config = dict(
    n_layer=10,
    d_model=160,
    n_head=2,
    n_kv_head=2,
    head_dim=64,
    d_mlp=640,
    vocab_size=2480,
    activation='relu',
    norm='layernorm',
    norm_place='pre',
    norm_eps=1e-06,
    positions='learned',
    qk_norm=False,
    attn_scale=0.125,
    bias='all',
    tie_embeddings=True,
    parallel_block=False,
    init='normal',
    init_std_qkv=0.0253,
    init_std_o=0.00566,
    init_std_up=0.0253,
    init_std_down=0.00566,
    init_out_by_depth=True,
    optimizer='muon_variant',
    lr=0.00672,
    lr_mult_o=4.0,
    lr_mult_up=1.21,
    beta1=0.93,
    lr_head=0.00481,
    grad_clip=0.5,
    warmup_steps=200,
    schedule='wsd',
    decay_fraction=0.794,
    decay_shape='pow',
    final_lr_fraction=0.0,
    batch_tokens=8192,
    seq_len=384,
    doc_mask=True,
    train_tokens=133100000,
    steps=16248,
    dataset='wikipedia_en',
)
Each number is 500 + 25 x the weight over its row's rms, rounded and kept within 0 to 999. Layers, rows and columns count from 0. Numbers have three digits each. The size before them is the row's rms in percent of the matrix's.

# layer 5 attention output (transposed), 128x160, rms 0.391, rows 22-63, columns 0-79
104:512502497479511542512482520499494489503519468468507515475554539490466553542484513503500484526481501511490475510493509468496500514432510514480517480480535513481499451506539518463495509474541498524513504496482551477502451527500490500490468526
105:477527474516517497518545511502483470477495515517505507457508482509505514487537535496474459519504485491501511504505534469508550499547549448520518521476472495471503503553505509471500463513528520493491522473467472539481533477484472480524490498
099:513496475491496496503517507472484508506468507460465539494534497484485440484478528500539533508504522521503475453495519465510513480498570527537479489495479538481476509549514499452495498507473509467477467486514503543502444471523517503494506489
102:494518508517513525507519472526508471464504490559517499510537492484556474518517523478468528480481485503534491494492508538510486481509491473531486510488496492501525555523511483448495488520503487464489500530502522511490482515495490511499551523
101:506522522491493454533537510522529489530527494480498530519515509511476485502427481472548521516440490517528496494502465476477506486515521490478513496508514525481488486513504514471519527523527524449493526500478484522554515477522531518514534496
095:472529461525499508494517505508531492511509469502505497474467498519488486497532495442476481520494506495460507486527516507534519504528512485520535528547506446526463507514510492488472512494496531515475540516496477508499515528460507484539451455
098:480526510496525457490465497498488515496480495499508528472449493472463523503444493496528510479471491495511471538521509514510508503486536482498561505492509503481496492543560506510522484481523470493515499477506472504497581514492456520486462502
094:521481488516495510512501482477484488481523516484500512501513530530475536494538510470515485536504499486490484528499503520514492516502465547489514504509482495499567487516512471518490487504464466495506500520481566516497501468494495506543451510
108:516501508476473467505470485521529469542497501485494496551454494511447483487470512467530482529518518507457484470514507485523542505490484482463514531522533478554511489491484508480494525477449464502483494515523509469517499498525477507515493506
099:486522468495487546527463510464451495463501511503476484517513490491502513524487490511518509484484562488518518511505532536452485505487489528486492505460516520474535482496515492502486529503479456535525487475463530558487536475508472513464475491
091:504516534522528519451471513473439525514509491514509506498435494469516586511455505486478482445514493486541474487475463503484471519506452515478504525464510520492525539470531530508508482504527545514501457527471475505491496489467487522488523452
098:459469482487500497519514553536519482488500535506514472498549497559522452504529512492513484501532516488497499537524532504457466484513496515548535481493505515508513532495510506494528498511469493505470507482473504492446538501507507499540501476
100:514453499496481497525496521504517489502504492485482513503513577460497447481515537535501497534504514496481507495478497473540524524460464483511508557458517536477492477512509477527526481483537530474518498526455537507521465459536491489542487458
102:484510481496517514483514493460544517513522496517481519473506528490487466515531520460494538543513452443477490490534486514506465508533502507495501501522498492501545528477521499437484466499525557480472505538514506481493483501476536514487503465
100:476495526541513531492551491502518517503521532469456501511546506493501498520538474475489553507530451463503525524505509462499496488469498521467504491492470507509516517507506485477515478514509507497549494515492548497483498515512459467522460529
090:516505501510506533473505428492464467508498528513498516530473464519481495457494531550447507510508455525465474505466522489516521532500507490496456482514454503493466491536526464491502544539475496521482484469502503507507519523542520457538538532
105:544504524499484511521496486465469525487475473539494469507570479497476475482476538492521509451439520526520487497511516530467546491554517518500528500463526493522467521533504508469513496462499563482529543487436484499532501506496492472503532526
113:536491455507515447540510530524555505494463490504488499506489529498539519519475506520492511514519452512518486471540489544497495492530462518523540492477506538488453477506493506523536507503497539463475492471439486487506449456488528522509482476
103:453504454475523453558508497482484454462525537496532534487509520464494510468501513517494507479504498528496506461501458515521537496477509499501457485501461480504510494532542513482506518511502488501543504500472513498444492507548476500464445505
123:466492504501498534505507501485509512502491506537463524486544554487501556538491476502537490493538493550481481475497548519513520497523510469498490522474445530494465524493540500519482498490493482496473493537485512428483538475549506491539474510
102:512520511472500459461540492499478488519533515480521502495510508518504489553493471469523477502496530500505498510493471471538484550506507489471460511489461515487547537472515455495509501523517483503469498509509525476488500500500524502473513481
103:460477500483498491507481508496456513515519493534488507499514481496474478500478465504499500463428488508458517526552506553499500486528561530514510476496505493476483480472524495489482547495503487547515529490554493505509501472502507480496507473
108:457508523513493501497515447486460527505529486489514497512526493536463463470485480484566485489509522515537492508540490473498538543479497509446525497510491486477524527505498501535456521505469484517473502514510480520492492502464509526501562487
108:505498477518499528511513515506495538462477497513506452498486469473481474527480532483500509546516481521484501503511495464536529504455510564559569555503431485493511529472448502481490503498470495510493494493481500496535516477507504492525461493
107:505479528508520478479462499462493492528481489527495484475490479448437497461513512508488504509556504506471472478461515515553518463495493492487501470463507512456547473511471541510502488488501507523471493552536498530490516534524448454505486482
113:512489507463543475505521475504497506487470495521505487452499487477518481515519515527541493498485487537490531489513463520547517511499532498493519524537453497510471508516518487478474499520505492505506500494557540469510505502501513522499511557
100:512505513539480525552486472527452514514468485499508483504511536510465505501451489489549507481533471507473467451495497486513513556487503515511506463456445480488496483489517488508553500533509534476490481486513512505465540493501495497501534520
117:485509522523505517523517530555522515520505475531485477527460453521468497505484495509490497498484463518477521431448499531509503524480459512516540485491518528494519502491546494475517496487518530520468457524485446504546481534471493480517489490
114:514517523500495485541539473497511503539465459481494504448501489540519552510466499473480466479525463493497523521528509488518493479476493487467525445502516532512501540508524513484527489496501485486497541471509495510535482530491450511458472505
098:503509529482505486548509591489492502523467504509508469493482465516537488501513535522468489499515472477472501534546459499500483518541459525470534483512506520542552527510496486494528497520478495458468488474489479470474473497518468521479486460
104:472524536467518507508548510504497484534530515531486519510571526481464488490525487497523522500462523522483490451511529507474498466457496536547516501487512491503457465508463451515473502494498477529524557495500498484514493488519481464515519479
111:511512476492462490508529467476509476502523496501544487516496482501532477481530503535537520511496486480496473494531549489474560517491509476503490499548477456474502485505496467476477511488488490495471478494509517522502517538466480483452524551
106:454456536541483455518493498525503500457510466525512478481529518494498467488504502492477482446553520510505550503511548532496519465538514489539453508523498473497529514461499505507506523465457506511473538494511483483507507493525498472529497479
120:543515452500508533502545483521486520454488526472511501480444504507525472497535484497473527469540474501490509524525482502491484485456469491533476504523518513518495519515521457486488469446542489494488529544541499502490487505514443504467483530
108:498509472446531541467484529511514502492472520534503490511495483500483529480504507511487544532503508505512492498501494509462496511528497477495473491504469495512503517486467518475513533511474495517483491495489571487498507490496548480529552518
102:473499515495513447516490530488458445494479431513481505509529466529497480494509494499492508492490517516454507481491514499515555491486518549489513517503482497472518480545461535515499485472495468537521454503476491498519509508503491495499515488
107:477491507517469464444495458565477533476497516554574458500492496526498433485580471492490480464517468457507485482479530536491487512517522506559499515491498486510517489445494464497471531505534490507499528511471481523517527519498524489470520469
108:491485538460515478501513504543511508496512534486487485509477524530480448540488501508558468495506494524503495541488496528473502487503521488526487539475541502503480499501474485502524529461470519491562549507522536506504508474553460485505530539
106:503523522492511519517539480535458529472524484519527523510475530502493515530504491517479520496500496528515527494492483499502519513510455509492472575479541481505464509507516513517536495522488518442511516487464534498527498454454520472488520466
109:482492530492469529457494549498513517513491545485491531478449512524508479453501497485493519474495476527475493483487468519516430463538467538482581515516522491524491498499488470499547495481518469503536503527493506479488553501460542524481534492
103:469449471493487513499504530491487511533535530489480492503488515459520497473567501511498484540506514511505494474506500471537527473557500472478499520505480488533525452464503463514492448495506537481511458472512441556446526509499510508539470482
111:553523458477498505521503489507499552467490522556485516505474471497503522521490466512535515480481494492549480503536515457475484534502504482495485495489474494494509440478461475500501520497490468487476516503507506462500527464504536515486513534
# layer 5 attention value, 128x160, rms 0.095, rows 23-63, columns 0-79
099:485520497529466515449498468490523521495491528531490530506467532493505552453522503518499502440496507491523457511488520476524481549462468495507527481498545463507471502540516492502474497501533484507502467504553531534478483473525501502530517490
091:531502510528506525491480520482490549514517477520497495532544496495468527488519514485504486486488495478512503517514495500511505521530482447490482435542515520508495475536454528520482516486504467475489488502452508523485528531493476499442517545
093:472494510472492547501454489498531488499468514438454484502538492483481478490545510486516480514487531554507496508485467465546526464450488530473526502489498473487511451466504541493503501533504492501536507484503459529534497532498514483505527538
089:543495476524498502495489492505481513493455488478499489506481495446494458541519484517466457455505482498528462472515485516503482498482493522513530507466525470504528491488523494509474451529504477517553528481475498524479487464511512482465486543
090:445495488470488528482535516484458498484542505520508507519497520461516518508497440520572511474495496469487490473470500501534492458489484484498483486492549501542528473524529486493558486525468531513486520513505489515521470498482506494485520478
091:517509505520511519502517453489466523478473483505479503535504500499526486524541522486467507484475480472426479539526527511495422519504534494539488503484492520493484497509493478502488482487505522510537480462498527504461458528491524512511478516
085:472488518481478484527468465476489491473488474511541535471475502551458481498509444495526517463552503511489521508524432502461520504514505521515459487502469508471541472519511525481488504491521533488457495541506528525498517521498485502491517490
091:505474479501498547518500561497494489496463453495529499482499495490510523487484436484515491487523503489497513483487503448501478466504573492545490443501497451525486494535548478494503481460507485507503493488499505468495481495514478517502483453
088:481507482479542490540464510481481507509527505478507498537473521536488489463536488475438487503499491516475516538481435495499493488506516502489510490516504470494484489494465514481512480489530510462462477445548479489472470584515518502514530464
082:506522509500512494515532532521508539492489477499479492501496472494507470506521521456513480525467506523499513507503522487456549530511530503515455517540489512511469487473462512470511502470461454558472515469477491481487501552487502465486535509
095:541498541523457493454456473484458507501544526482504515476534471485518510491499450510499547517508460520513510500464491525491519479509519497512531528504516477454530516514472514494498507523492535524510460485513483487503507554478546515506484523
092:507526495446485489487506474500546541513485494527469463494477533482454496461490507492511470492531483508482474456502495515538474480482489487491503448496532524537531540480515477467480508506509481518497467486517516518525509505491480538447459502
088:518482503505467504496532518518508515462493507497493499550476520458458532483509502526508484524502492567542564561516511466505526498479463517480520503519506482510500472482480447485548519515492484517505502504475490579504486463478489488499483539
091:536488526483427498457467570512541466492466501510513493480454513541557522498498497482463492521515481500571487489470482481509467496483508454474528505469489533496505505452517485532486497526540509508504439500496497511504485512518490478478456500
081:514514523500501490474528503418561498478519507491492493441478493501507529468503491509513516510491536500515505497494482470503485461536463522480472513532503505494483521487464522537524477506494522504538494561480530481454452491489474532527539497
090:512520476523501499493480514529497535525501485437470517526498526488532475486488486525501500512507506494516484501508498475517518512508504497520480457502523495513516484525509528524468509451458546483511495509550482528478474481482512529492502536
098:518528521538510487484526463452471496503535493473492489531496481465486487500545459463492500492500497501485501487471502494517501521476524512501521474479473479538484517490466537519454481503507476494489506515511520534521473551509478468468522539
089:520476516513483518497462490512496513486497523546498528482533520523504542537487496471524578485467446493519458517494513490502488506511503486468481522500485500520487516485460444512456509534539529463470491512541490504515502519453492494527524513
106:541508470492507507486464497457452473537491481514507474486548506474491466520511489515507502507479534495532503515477485457488534490511501502518495491512548517522528547475495500505453479524498540510475488496543520519497500542504469511502512495
091:531510540504509497472482543503491548500521500509536504510476475503470488446503515497546465444486493469519520492524526502495520481515517571482521488509510513491516485509497506470502433507499543526516514520509415502547519478505491544507504526
092:491492523482490517547490516522491527541513553491500495496505513494496523485535511520504499516491491440500530496484519500473485529520493538543510488459447474499487524515474501471485477472509482433481470462527505521547506503517481520491529488
094:504512500516540509512524490472497534517476512456555523479495468503551493481554514501491478507468498500509496491522519497460524478445529510476489509513542508476522511541536524496496548504493503503492481478510540491472534517498493516473505436
098:532493457510470465457475500484506479535482514489503527549480549527543505481461512487518496469477518510510511493498493514489508500453478458487454495542512502513503487512513494541547499500540550460465450541510533502459523512517496523479468513
095:421492489544517499515514529506505512497508491493483509513510507555489500508489524518510498485514509508486474471487482473466498515505523501518471540517515547496529542503488451477527500483481465517523458480466528490453496476489516530478524470
099:511462539522477478489513504479496506492498516473526456545536509537505483492471555469461506519503490494456476516518540497471490509536450451486470495494501532540510548504489505499566473506521470493460496497484480490543488486486515500520504509
091:497492475474497526532475537513497503525467516482457485454498453481489494494538500447488481491484522538498498538508500480477499493507518462489551486496562475536464495523461529510510447482512518471536526520523468469453503487478473526483492480
100:505529465498492497448508540483494524524478482457506509466491509481498517524469471480523476491484526530489489466521523485486561500537510464520513532489500490511487508536472482480529496493525453543533489497487480472519498510548473514456525531
101:498484512481472507510500495517488511468486476556532485521507483491546470514519522494510481484476529557496469477510528502485484520514565512486493531515471476502482494546487466460509480534491517484475489510487528513501493514520483502495531546
093:493460488492498510501463529527509537528479516533530479487480490483509491520498477492474471506501496479506519456481481530461530541515547467467469554497475482512460525499505492496490459527511540518500506507564475569532479500512530500523500513
092:472513475495473531504536531473548498507453546476453526498497520487539529515520502450506507474494515451486526499481457467510501503479489490471455520491513497498517554494499514503524478484493536478486525484496491482490518492508498530476515569
091:511516492482513530489472506503483555481506548501514549526510489506522509486524490508484476503526521507481514522474472478466475521504469484476494518481517490552491498504504495522533455555503509500529537505477532474474490493440494496489518513
090:477531515494524507503513506470499505481527515519464542490480471478489427497485525495547503552507480488503512457522494491532511472463536492511498542491503495481494484523501499487535533527537518532482480488492534554524521506509506509523521458
101:496483524487483504517458503518539461471519503488493496533521499497586483484525532551507509500464534515505506484471532502558529476494474459526490507465508482499528490467459514506527497560525523457476472500498542476477503514491487524491530495
091:481492453492480475531540544501453513493503490430471510487455481519525479446496450475483535478528528450505484506493480479444478503490464520476511505489509498511481510516547538512510487513532531509479512485505493488485530502488556486476460479
092:489468519454482508478514464504482530521495538496500535537542540499519478492513535522485479495477421514493526517480523505493488481515482483495507517530526517516472504495499452477501504457541464488497528492523538519464531512494543510471541507
098:478555470501536505479479510501498529496477514486466457543486490560476518510458491517540495543496479498481493519492546526499510509510470517510506498487507496465480527487493489522558474543500476530530482525488465471533537499507543517506518465
098:512489472516503507460482529507508484507466489503513484502461495495523511491491495504484550501555469476507540508503466514521521516483478537501497488444471471512561509482490540466498518499521460496523442495525429514492494476473517520515497469
099:469476496451523497488497486517528491496506480486492454501471475450495518468446495484502484507514509502475514481515517506507493496456486540521527476508492454521501511509479524485475551544540515537519521473530496502505515540488456524500493506
096:501507484503463498557445516539485505530468498482471484514459553494494539544482470509463521471521469459465486521526495499496515517510501483520497526502511510499516495486478533534521537480496466511493513459493474474481473435528490486518483484
094:535498484501486498449515529472510465512562517496518499490466535513474502530507468480453476483525488478496506468501484522520499543519509491471511517485499487514460499539500522485489483503482483560514544509494495487453486464510512526502472417
095:501505543512520484527467464493522474439462512451500499524503495478525505484504494487465486500507529478461503496511504466496498520521446531525529496513458526501531523518512499522464493503518516481521471504468478500480502479554442474476481467
# layer 5 attention query, 128x160, rms 0.15, rows 64-108, columns 0-79
089:465479492511505496504509533494514514444491510455514466483500501526487475484508448481519514501520490523504503471484493490501527486496535502480518525508494499491508503491482507485515480500498497497501509549497519456517518461532563525551506529
090:516513449482476497587490544503558477510497513513529484497488541506486548452521483496476485519487545491521454460473501466521507485511480505534486475566518500441487449466496511513503503463495486461500499529496443511530521524498534504525532530
087:520457481509553506507549467510526524502508481505507477542518534513541469518508485528488501476484467495461458496470494549510500519479481519497509490486455521554516469502560510532518506484469491532520550506536488463527494478511448506443510539
086:488473509488531484475531473486456499497475529444426517490551446461483543494484496502497484472525505522482477472519516502527510539472495442478464475519503499516502480513483497522519498488498488491524515515520488477531501506500502499480502532
083:515513531516477472465545498490525473472454473509504475551478431523474469513498487494551556513498523479543503506515517462509468521470457500533513528516502510489481505516479486514485514513531532513516542519497479501529471478523492472528508507
084:472515527449494504537510497495449530498493493454463504511518502458509518444540511501499503487482482525515484498527473479491522571535481485495488519489501572489522524508508550523502466513479480526506520531489490509470492513499494480585455501
085:479480446547473542504499535464491511485501461471502542539538484502518477549529472530507512571454518522483487517505477514476503517488496506457481506508479504535505512502476535497530509483463489524504480512516499520501486451470449511509512494
097:491476513493531482504534519450535487490483488493533459478525493532489485472515512508524468449486505494509484522520476499551449503517500482490540519528494537503526520535496480537478524516504487445492488531495560453476515490455536456504503514
089:531525480504497486482505490468530528537503470540512505488488534518515497474487517515502481490457523478464493469492462506488508523472499459488501514494493441506554484460473528513538451496542491536494546526541532502495531543490517473497475501
087:487547483461475454545495507458454564469452520505547498493500503541490458502499508528485496437464463475484473541478526514524493521508484501515502464475498503518519478494530500482483492452502514499497532481490466496499519458470493506502499536
083:483496496522533508500496514498533490482480500507505477478521499450485473482515546498529463493567513495504484529443503495553474480476527516503562508492511481514448525466507522497502491483510512489511491550537507507472499521491515525480492487
082:460511518538476483524471467515440462479492483518509485468534525532535472462549523496484528483515510475508507505493536493473472523489507491513450512498555490541517481518512470543559509530514505476506502486529457468474491510573490509453519516
089:484488532485509485472507485484496512485483508522488521481500519557487484481522488481488479506516526506489484519514492507504518537525507504542471500506521512440503489465508510481536526466464501500535503503464498537475497471477488520527486535
091:470454524501501506527517491518515502506490502492535491496468512513480501513551487502461491539445513491498453505472521500492505460511494497531431497552467511479531476457488508489534494545485514492480508530529530511459510514545535497509509473
082:464500515493502508524481506566523493472481482506503480504481507506500515524502478533476500500480487511529520495532536546523478505480514526512477499539496469527502493555485498523477524496530518470558496513486448493493526496510481466512497512
089:534505520469490511477490527528496491480463488519544482520493458504519484503462475498493504537516466493482453485500481486526497541517534515513532468526497445465496573506463559543527518503465503511478481485504502528506493487527500480452494492
091:490538471460540466537522492484534527505476500541486497494510465494475501500509461532468528526539519473530491476516489508483546504505454488498512542455486518495502510529516481490542503513501523501501435488543457501456548510456474527520486454
102:489504553515491500478522493464469521493464467507525498500533510515490495498516502562504467526536526488491515530451521530533539458486513475495492533491512513536503543527516516503472463458480553477491502499510529448523516525508484495538487529
093:553465502493484495513465494488450486505512444467492516473520485518491477484501520519495492479508512491520464465484521490518473512534500510540533529491496471489491509496493502489560505475521524525485499502475470492490553522492496496506482496
087:524497523526499525464529518510489523494494471510524506554471532550454502534496474496472505497463512565481526484457474522528517478520531486509482483512515523469479486468507472532498485518526473515497494475542502485514496497546477494507472517
088:499489531501503492507440475468527517535509539475517507538464437502468529526498527491562527470528495533535488459458480504522523484508468582479525467468506455537517460472475539534503503506495507513497509485499508482488514475476503482498517534
088:497531483470482450559526504442507523476527540485528492526544515482467512529485512530506490465511520530521518523558498435495436516481479481500517534470519490533531518518467515476505491497472483494482503478472483495496504498512489508504521520
095:507503513474483501498505475540481514508485489513480553536463502476457495487495458531499484504492490490504532487502492514508485507551466503501484483487532474540532508505492510562507517440499441529456474524549494466506472484474520458499478506
087:506513507507504498498485494459435542500524467524488483520504524456527532495491535538506478461476492493481504474482496522505478524447511487510488454475484517464510521514540541505498523453495501480481507523534519499510528476504534497519496510
083:501520522447486492498517493542551505516521522542495493511451506526552518469514527486489494524512504515522474503504470478519516492519518506507506526476471493460461511525502472533484535508522495498443490431488470523523434495474479518498508468
086:529445481478519522452500503493480517482484492462476490473494513463530506473513544548474500523505529502512475492479514483521519502485507541514480482508483510499526514497516496507510496583498520565496531499470518518469521537491454479491522504
081:493478533478504478521528537494465451490492506501490481507478485527481544528485490487514521520472479515441491472490487545534499505496493478486485541524453497538525515494530497514474479567499478516511515503545446491466529485448467485521477542
085:462483500489548494523534510523504505508510499466531500515475500505505512482501480520454527473505503520504508473520477502529504416535531498485486539517483524442536500492491509466471508495507543543503475519506484506532518504508539492495538503
084:521439514484527483513518474509504546520474496479496435481522497490459526519480493531494535538468535477512518488504524507513502512491528543478502522498480502505476478518515499508498538509496489475500513483523491528508477502476495468513461524
074:509529518506503499515474487487542460495537499547476532506526486492502536495478507510523434514480494506535506500466515517528507503511498490491440523535526524505540466490482500456457495474491496537505489490518515506493523444497491515523445514
093:506463484439467550458520517513457531516485489511477497552497526506524532517501503505453531565485485497476516477497496460507510530524532487502507523505453466492507484482520540502514516533513499490520485520478502486448503489492512511483450520
088:536540533514482471456469517457554488486523491487474445510519483530530509499502507538482479505507493481486480548500493499524480518489491476465470485492492479532476509553461470493514524488463471500493492571536463492477533489505510525512486510
091:520544510507489506520483505493472515509525545485512489509513527498509526506529526504510496516482517449490490505502496487471517552490510448484479471506464488477522460533469475552481507487457525521537497533516510518525529508509485514483454524
090:508504456528492519488539509531481529558484466461519486533502484488511515528468517494550479495484498503509478521527490526465496486485517471485486480511498499483498492490468481467428546498503490485500487506498526509538481485542502530438526497
087:502456526477500544493509452496510520514561499491494510486500505453516472508517454514444520483448480503497474473508534475561473506490467484518504501474550549480472486482488542532541523505468502493518511496525531477494512511528491508501558474
092:475465476485476483457529580538512542468538505499511490477491489483455505460523465517506488541513494518509481479542524495474454514509539469500515467483497524467486539480477499491531485489513517483484500464481511498505510509541491526484543545
087:470516478517502546495523535526491498503483532493525452570452491523432519505523516524498516491435495492493483520507477513490558500491514518520511525511489525510503494486526504515497484489486501468454528438488539486487540466495484492495510501
085:505483474538493496504478495508535502495495529524524506469459509524479515524488514493495514470531547533528521493491473495488437516480485454449511559483555480544472475478493491527513478500516537485509500501544484458462486462495502545489500491
092:479527491492500468500501550501491509531471525504495490475511465566516454533491508527503493503431510476527475499478494491498494523509491450476477483505477524509477474479523498466476517510510484478477536445491505527525485483543469478477535531
086:476495484497429522504510506485508503525525554471526517515507505512539497506471459482506494512500529514525441526473504503522480482483495496496494507545530492507499541502491521503511529471521478549467473532530505505475533482510473477541481510
082:521507506476487499505500532492520502530533523479542497491523512506533453487492475475507494509546520531486491541496523514505494448503513539506485484535491463490440518490481528491491535525493515446497509530487529504469492506500488521484504537
091:504501511504500499502538535513505523529483456481497501486529492496515518515514477454483520506498479499423505506462500502485503485479472466471525529560521505493505492471472453521489519518526513531498525492428510476495497525500489514528562505
095:534503483502506458479542490513516507558509507544534486484515452493478492503497493455518439539499500525485481502514484505479499511541492486499472539520499531499512485519484518434491544507529506462499542480478508490523474490513503459511499462
094:448515499438503513545519505516523500558548488481498488537505513485490488560483501516487486501520504511507504492467539491539493463451520497534473496493500516467532525437529483487530483502467509476532486484472504491529472478492467488509478529
080:497517502548479527553477538464510533465495506497531508479482498486496499471460516492449498503472519551476523479529514549470522468509495509518510515441442499489515460506543463518523494483550495510469493491511490512514517475517482490516496494
# layer 5 attention key, 128x160, rms 0.143, rows 64-108, columns 0-79
091:483481473475524473533459522531527509499521516503504531487507520535469492480503506532485461472526490476514492494478524538513530470483503493492491514499508552494438499501550484451521491465555537479505518475487488505512503452552474516478500545
087:471440491528530468494499518513476523484494496520494523513573472475464497473522501473524505474493494570515504498496479468500485493500482501508465498498512510506528466510493509485494510487476512476502550533526483509532520462550415488500540491
083:499505510511467527503483516501513512469487480502489500457491517533522519527494533516464434531479479503521508541482516491525504484528508494498495488508499473427533531512484497500470508492484521526463545564484485478502529512468460493516543428
080:549540453459478512502512523477480485467489489520478485516523530468517517505508476501486487507479515534527519501530476441470454552474531495457522479545492517512481521445472509485549477473523499507485510472524530471492506510501507492493513490
085:464547494515517488566519531493501527490530536472496481510520523492524538448516495536495507508490477505515500450519456475480502526545473492524518503510510492509528497502501523482499460511456506493514473455499502474515542476515498518478475464
087:542459473505501519531500487496507524501478483522510508508466485562506523469470500511525470489476502482534495491477496497463465488546481483518572486541522506496478470468520488486474494505517504525502504512515503504520517474538486481522538476
085:529498511482485523495459444469520514472502530535485411482480520487502516460481560533468507512508488495494518516477454448539510487517505532471534499484508496529473529526515483538502488470483459496510496502525498434481512489480528487481470490
088:501486518467509465478504517508503544510515531533500500529511453521542484528541480503518471502549484531485507540495522488484470514524483519465516478512494507489526553459497538487463474466471502495543506538473507487511450536460519547497530522
091:494507504543500542521497540473500475509481473522534472476531475550492548545501517477478488441477472519478483515506515535491528480485507524522550504490477494469555490521490446492487513505476505493471508479490508492443511509516518536456498530
089:487497457588478484449465509454486466486490529493525497489493527479492497509482484504509526586508511488501485532446490521474504540530505495530498504520520484552463502531460526502509496498532513485474499510516528519485483523477499495526463514
087:496535483514492500473480492477495470490512507519522544545457496505529485535493505464467501517499428499486503524506470512476522481495505535558552517491512519512540543481490522518463497486465479469494493459479525530540496490499487507493469541
084:497545478512530548511531476487478487465509492484496518503506504471506527495465505499536514519502518509532510483458484487498466527493520488507524486514528536476474487469513536465500486517470471513496491543547540532505511531499490489511502511
086:479493484506500513500503509485512514481475474491466528519489495523501510454506485491515526553553514459492500502489546480469458437542493481514497471503460496528501495531491566514522495469510534517503493527508483475495548515545476507475495478
094:553506488481521493484490488569503548541510466506478491494524485524509539510460491516495463465493484494500528485517521485501502445486498460533470484479481517486482495536541485510481488520525523482525525477511527514507479502528423473540526481
091:497531481473465480483491491556443488478483502497490490502494536516490468505500478496491475474544518509500514504493507517491507544526504471498466507485468471475472507506497472492531501540477518530551501468485458525480489461522513468495494518
090:537457463531519551502474459501514488528517485515462500532470502519488532516491516481523475495515472486516531477512464539522488471505513518456507487502499505550498483437503479454465491545488524513511528515487520517485450486529481510482463465
088:416507486535469519466496498462484506490492535472499490514519558525554482522492483493513517488496507499511508508483500476524515466519507490496495478510458491526463488522515537513491533508538464503475478495443457522536511501543531515459461478
089:505555496503525472517548492522511505441498516461497511525505495482510454486473527488489502518489469510521520504506453502503509568479520451482558446507527515514465515508481486478520548493487494486522506494465491502503457475520527524473494525
092:505565486482537526494512492505549543516510525515490537543484490504516487531450514512522506457477554507452515496525479491485529482486486567519494470486525504514464514455474515520512515479466495473506513495485537496506463505473522475495438502
082:481488524502478468519488504517497502530545506460506496490509491466520516513462459544507452504460535474487525490459504477498526563481473550489480476524463489515477513530491462463497481514523481496497503527483477504493504484509482497505568500
090:529541487505520466442505550466510495514498463523457532509543478456472496500509538531483453515488492501474497498462487521474478503485511517469492502517535490479532487515514497540471492498520472516468565482478498519532479518466508549517534514
083:472525481478520560514502507509449482499514511486513504467547479533519477470463514520497507521511480530536471510496505520464485533510451459488515502515505491506506557537488500511452504532484503493512548509509541484522509511517503481465514506
086:516497535500509505507458514461490450454490515523468457512494458533524537508485478532496519482508495492518552461469512488526518489526532486551505497550486497450469470472480519505516517502519529492509533511486503507492486516533506503452492485
085:470496535479509535471476491512571472496463486483478516537511493548548524515497452502471547502470486493542494522497473536483515528505479498506489525502446525479517522536505481502527450505477470504470466510502468467469524477515516530530518476
081:493469511504476497497525485489518504546459499527472507470484489508494483561541483535522508464496481500481481486480504469491544450538515481460476525485524463482501472524510467473483506502510556468558517527479460479453506485481509466490488492
085:505514482537475547508497425503511554455519501496501494500487515509526497510502525491494503505436511501486492500496475477527514444512505516491497435526490497511528494499532494506506475483509511542464493546531490470476502524494482433523487502
079:493520495474480507507529492523497504533541517490511487475476501472458549486474463519484475500519475498520503558542513509528479501552465516505551501492521471501464522491473529490487498489524535476518434515475494473485492507490493511517492505
084:503495448467473493481493491452494530501480505462536473489487466477502484473479520525469485460445493520500525471486517541518495492483532486480478475486469482507505475465532504498510477497494511490514492473487452564493539511530471478487528544
084:458478484449463460448443449533516466524553505503512517493495506462533479474514513506495476486528520507515481522525484466510523462532504496527521487474512474470502512495486525521527482517539502544501479515530485475489517521503515561481473446
083:540484484549500516493512512522471474512474490502482491529525518482523529504500482511496511495507505562471487490556498492480517484500511491508495452490476453494481505508534513547527447476517479485507481474495471473495510468499534512485560445
095:511550483473473551462487477514533528515502450518488498504460495503533511521533520514468543479503490466515507510504517551505511493542502531534491527497506459464541495509494493472506492546500549483505494547496515478528451467507513469456541495
086:475514524520520482507518475496514491478525538534518496498490505455537466517529526469462513515500475509513457508535489509482491547484526500472543545478485534499527509521510526508486492537509499530525486459509512476483498521527525494497493478
090:488495525521484472514545502538463474531501486501473465456518526501495531506483490474489517482479528464498519485505519519483504515507481553458571449523490544561513502500531525495516454521506496503470466532535494514493481489491458495517461449
088:483523507508510490497509490516539507448522517471480464456517505517478505506533508488539557480494497521486483504523528501523456514475480506499488523526476502513539488490459465531496502520501475504497507518483487439501492520502469503484488528
084:474520563500519495490457501479532552478480516483480490496440475492500484530466532518505498528510471491529559486444473458470531492497485498491522530521513547489523506504509498509532487508538490468493478539533473471492469469492481496527498517
095:522507483534517520536495477504464534531454533452488526533481454481502514460514511533553518486494509490512546499480510494504523504478523465507474487486522520502512493499493486480505495537484477514514515515483503502466494457515501480471453531
085:465509503500502489486497492530505502448504492476465492474516475503497468436499477473495422507452515488507520560524495520526500465499487491472488558503497454521509488468486487478498480515484520495500526505494485567513516497493517517507532499
088:496525489465521494494490533476454481461529480488492492510548547507491489492445536529502505522478532475436498499484485542545493538486485491495543497493510495505480514462509521490485510493502483496528504510516524516483500477472522520518486528
094:523478438476514446480490478510487497528502525523513456458500478500466517483519478505543424518502504530479477519468493483534478527505494489544518483467520470501466488534501470504503491473516520502537509502505492495536452542481474518489498478
083:484481507490515483491513479489519541482501468503515478472478493520506484486475502468514505494546469493510523503527471508511495486520500505532525490453509510480478485474493506462502489494491508476525469508540494522462450485525529515497475499
086:506522520520437491487515487454479543456500538491506535425489498501487501523506508506476514499519462503455547529515508546490516499513478499488431513490465499529499497547508478524466518487492502490534519486499510502467511503484497517510452474
085:502528485491487494452473496486515499468522520504561491511497535498490496526522519506477475493514527501530510475520532492498484537448464548478532477485517498500501476509484485510466513488497509497519505494513503487529498517474533456506488494
096:451498475493496492514552488471472488476440503540527434494486514490453433479555538558553531518499542484502481532527520509481482511516506474474529508500523476501516511541475483474497524487478500516509498483513477462515514530472498542495486489
091:521491479486489497498522519510528514522540501502484488489499529482521512528485449501525510508518513539478560523493469537453469480489470527501441545459502442463514481521490473496497487506511543489477457469485526537471493465528481484475514485
093:521513488527514477490501529494512464525504498484463496469491485500556488548484503500497488482483502469499489491509493526494499431452430497521458493510478494488496534531488508462480492516478485455487495486507447530481545483501482483509503485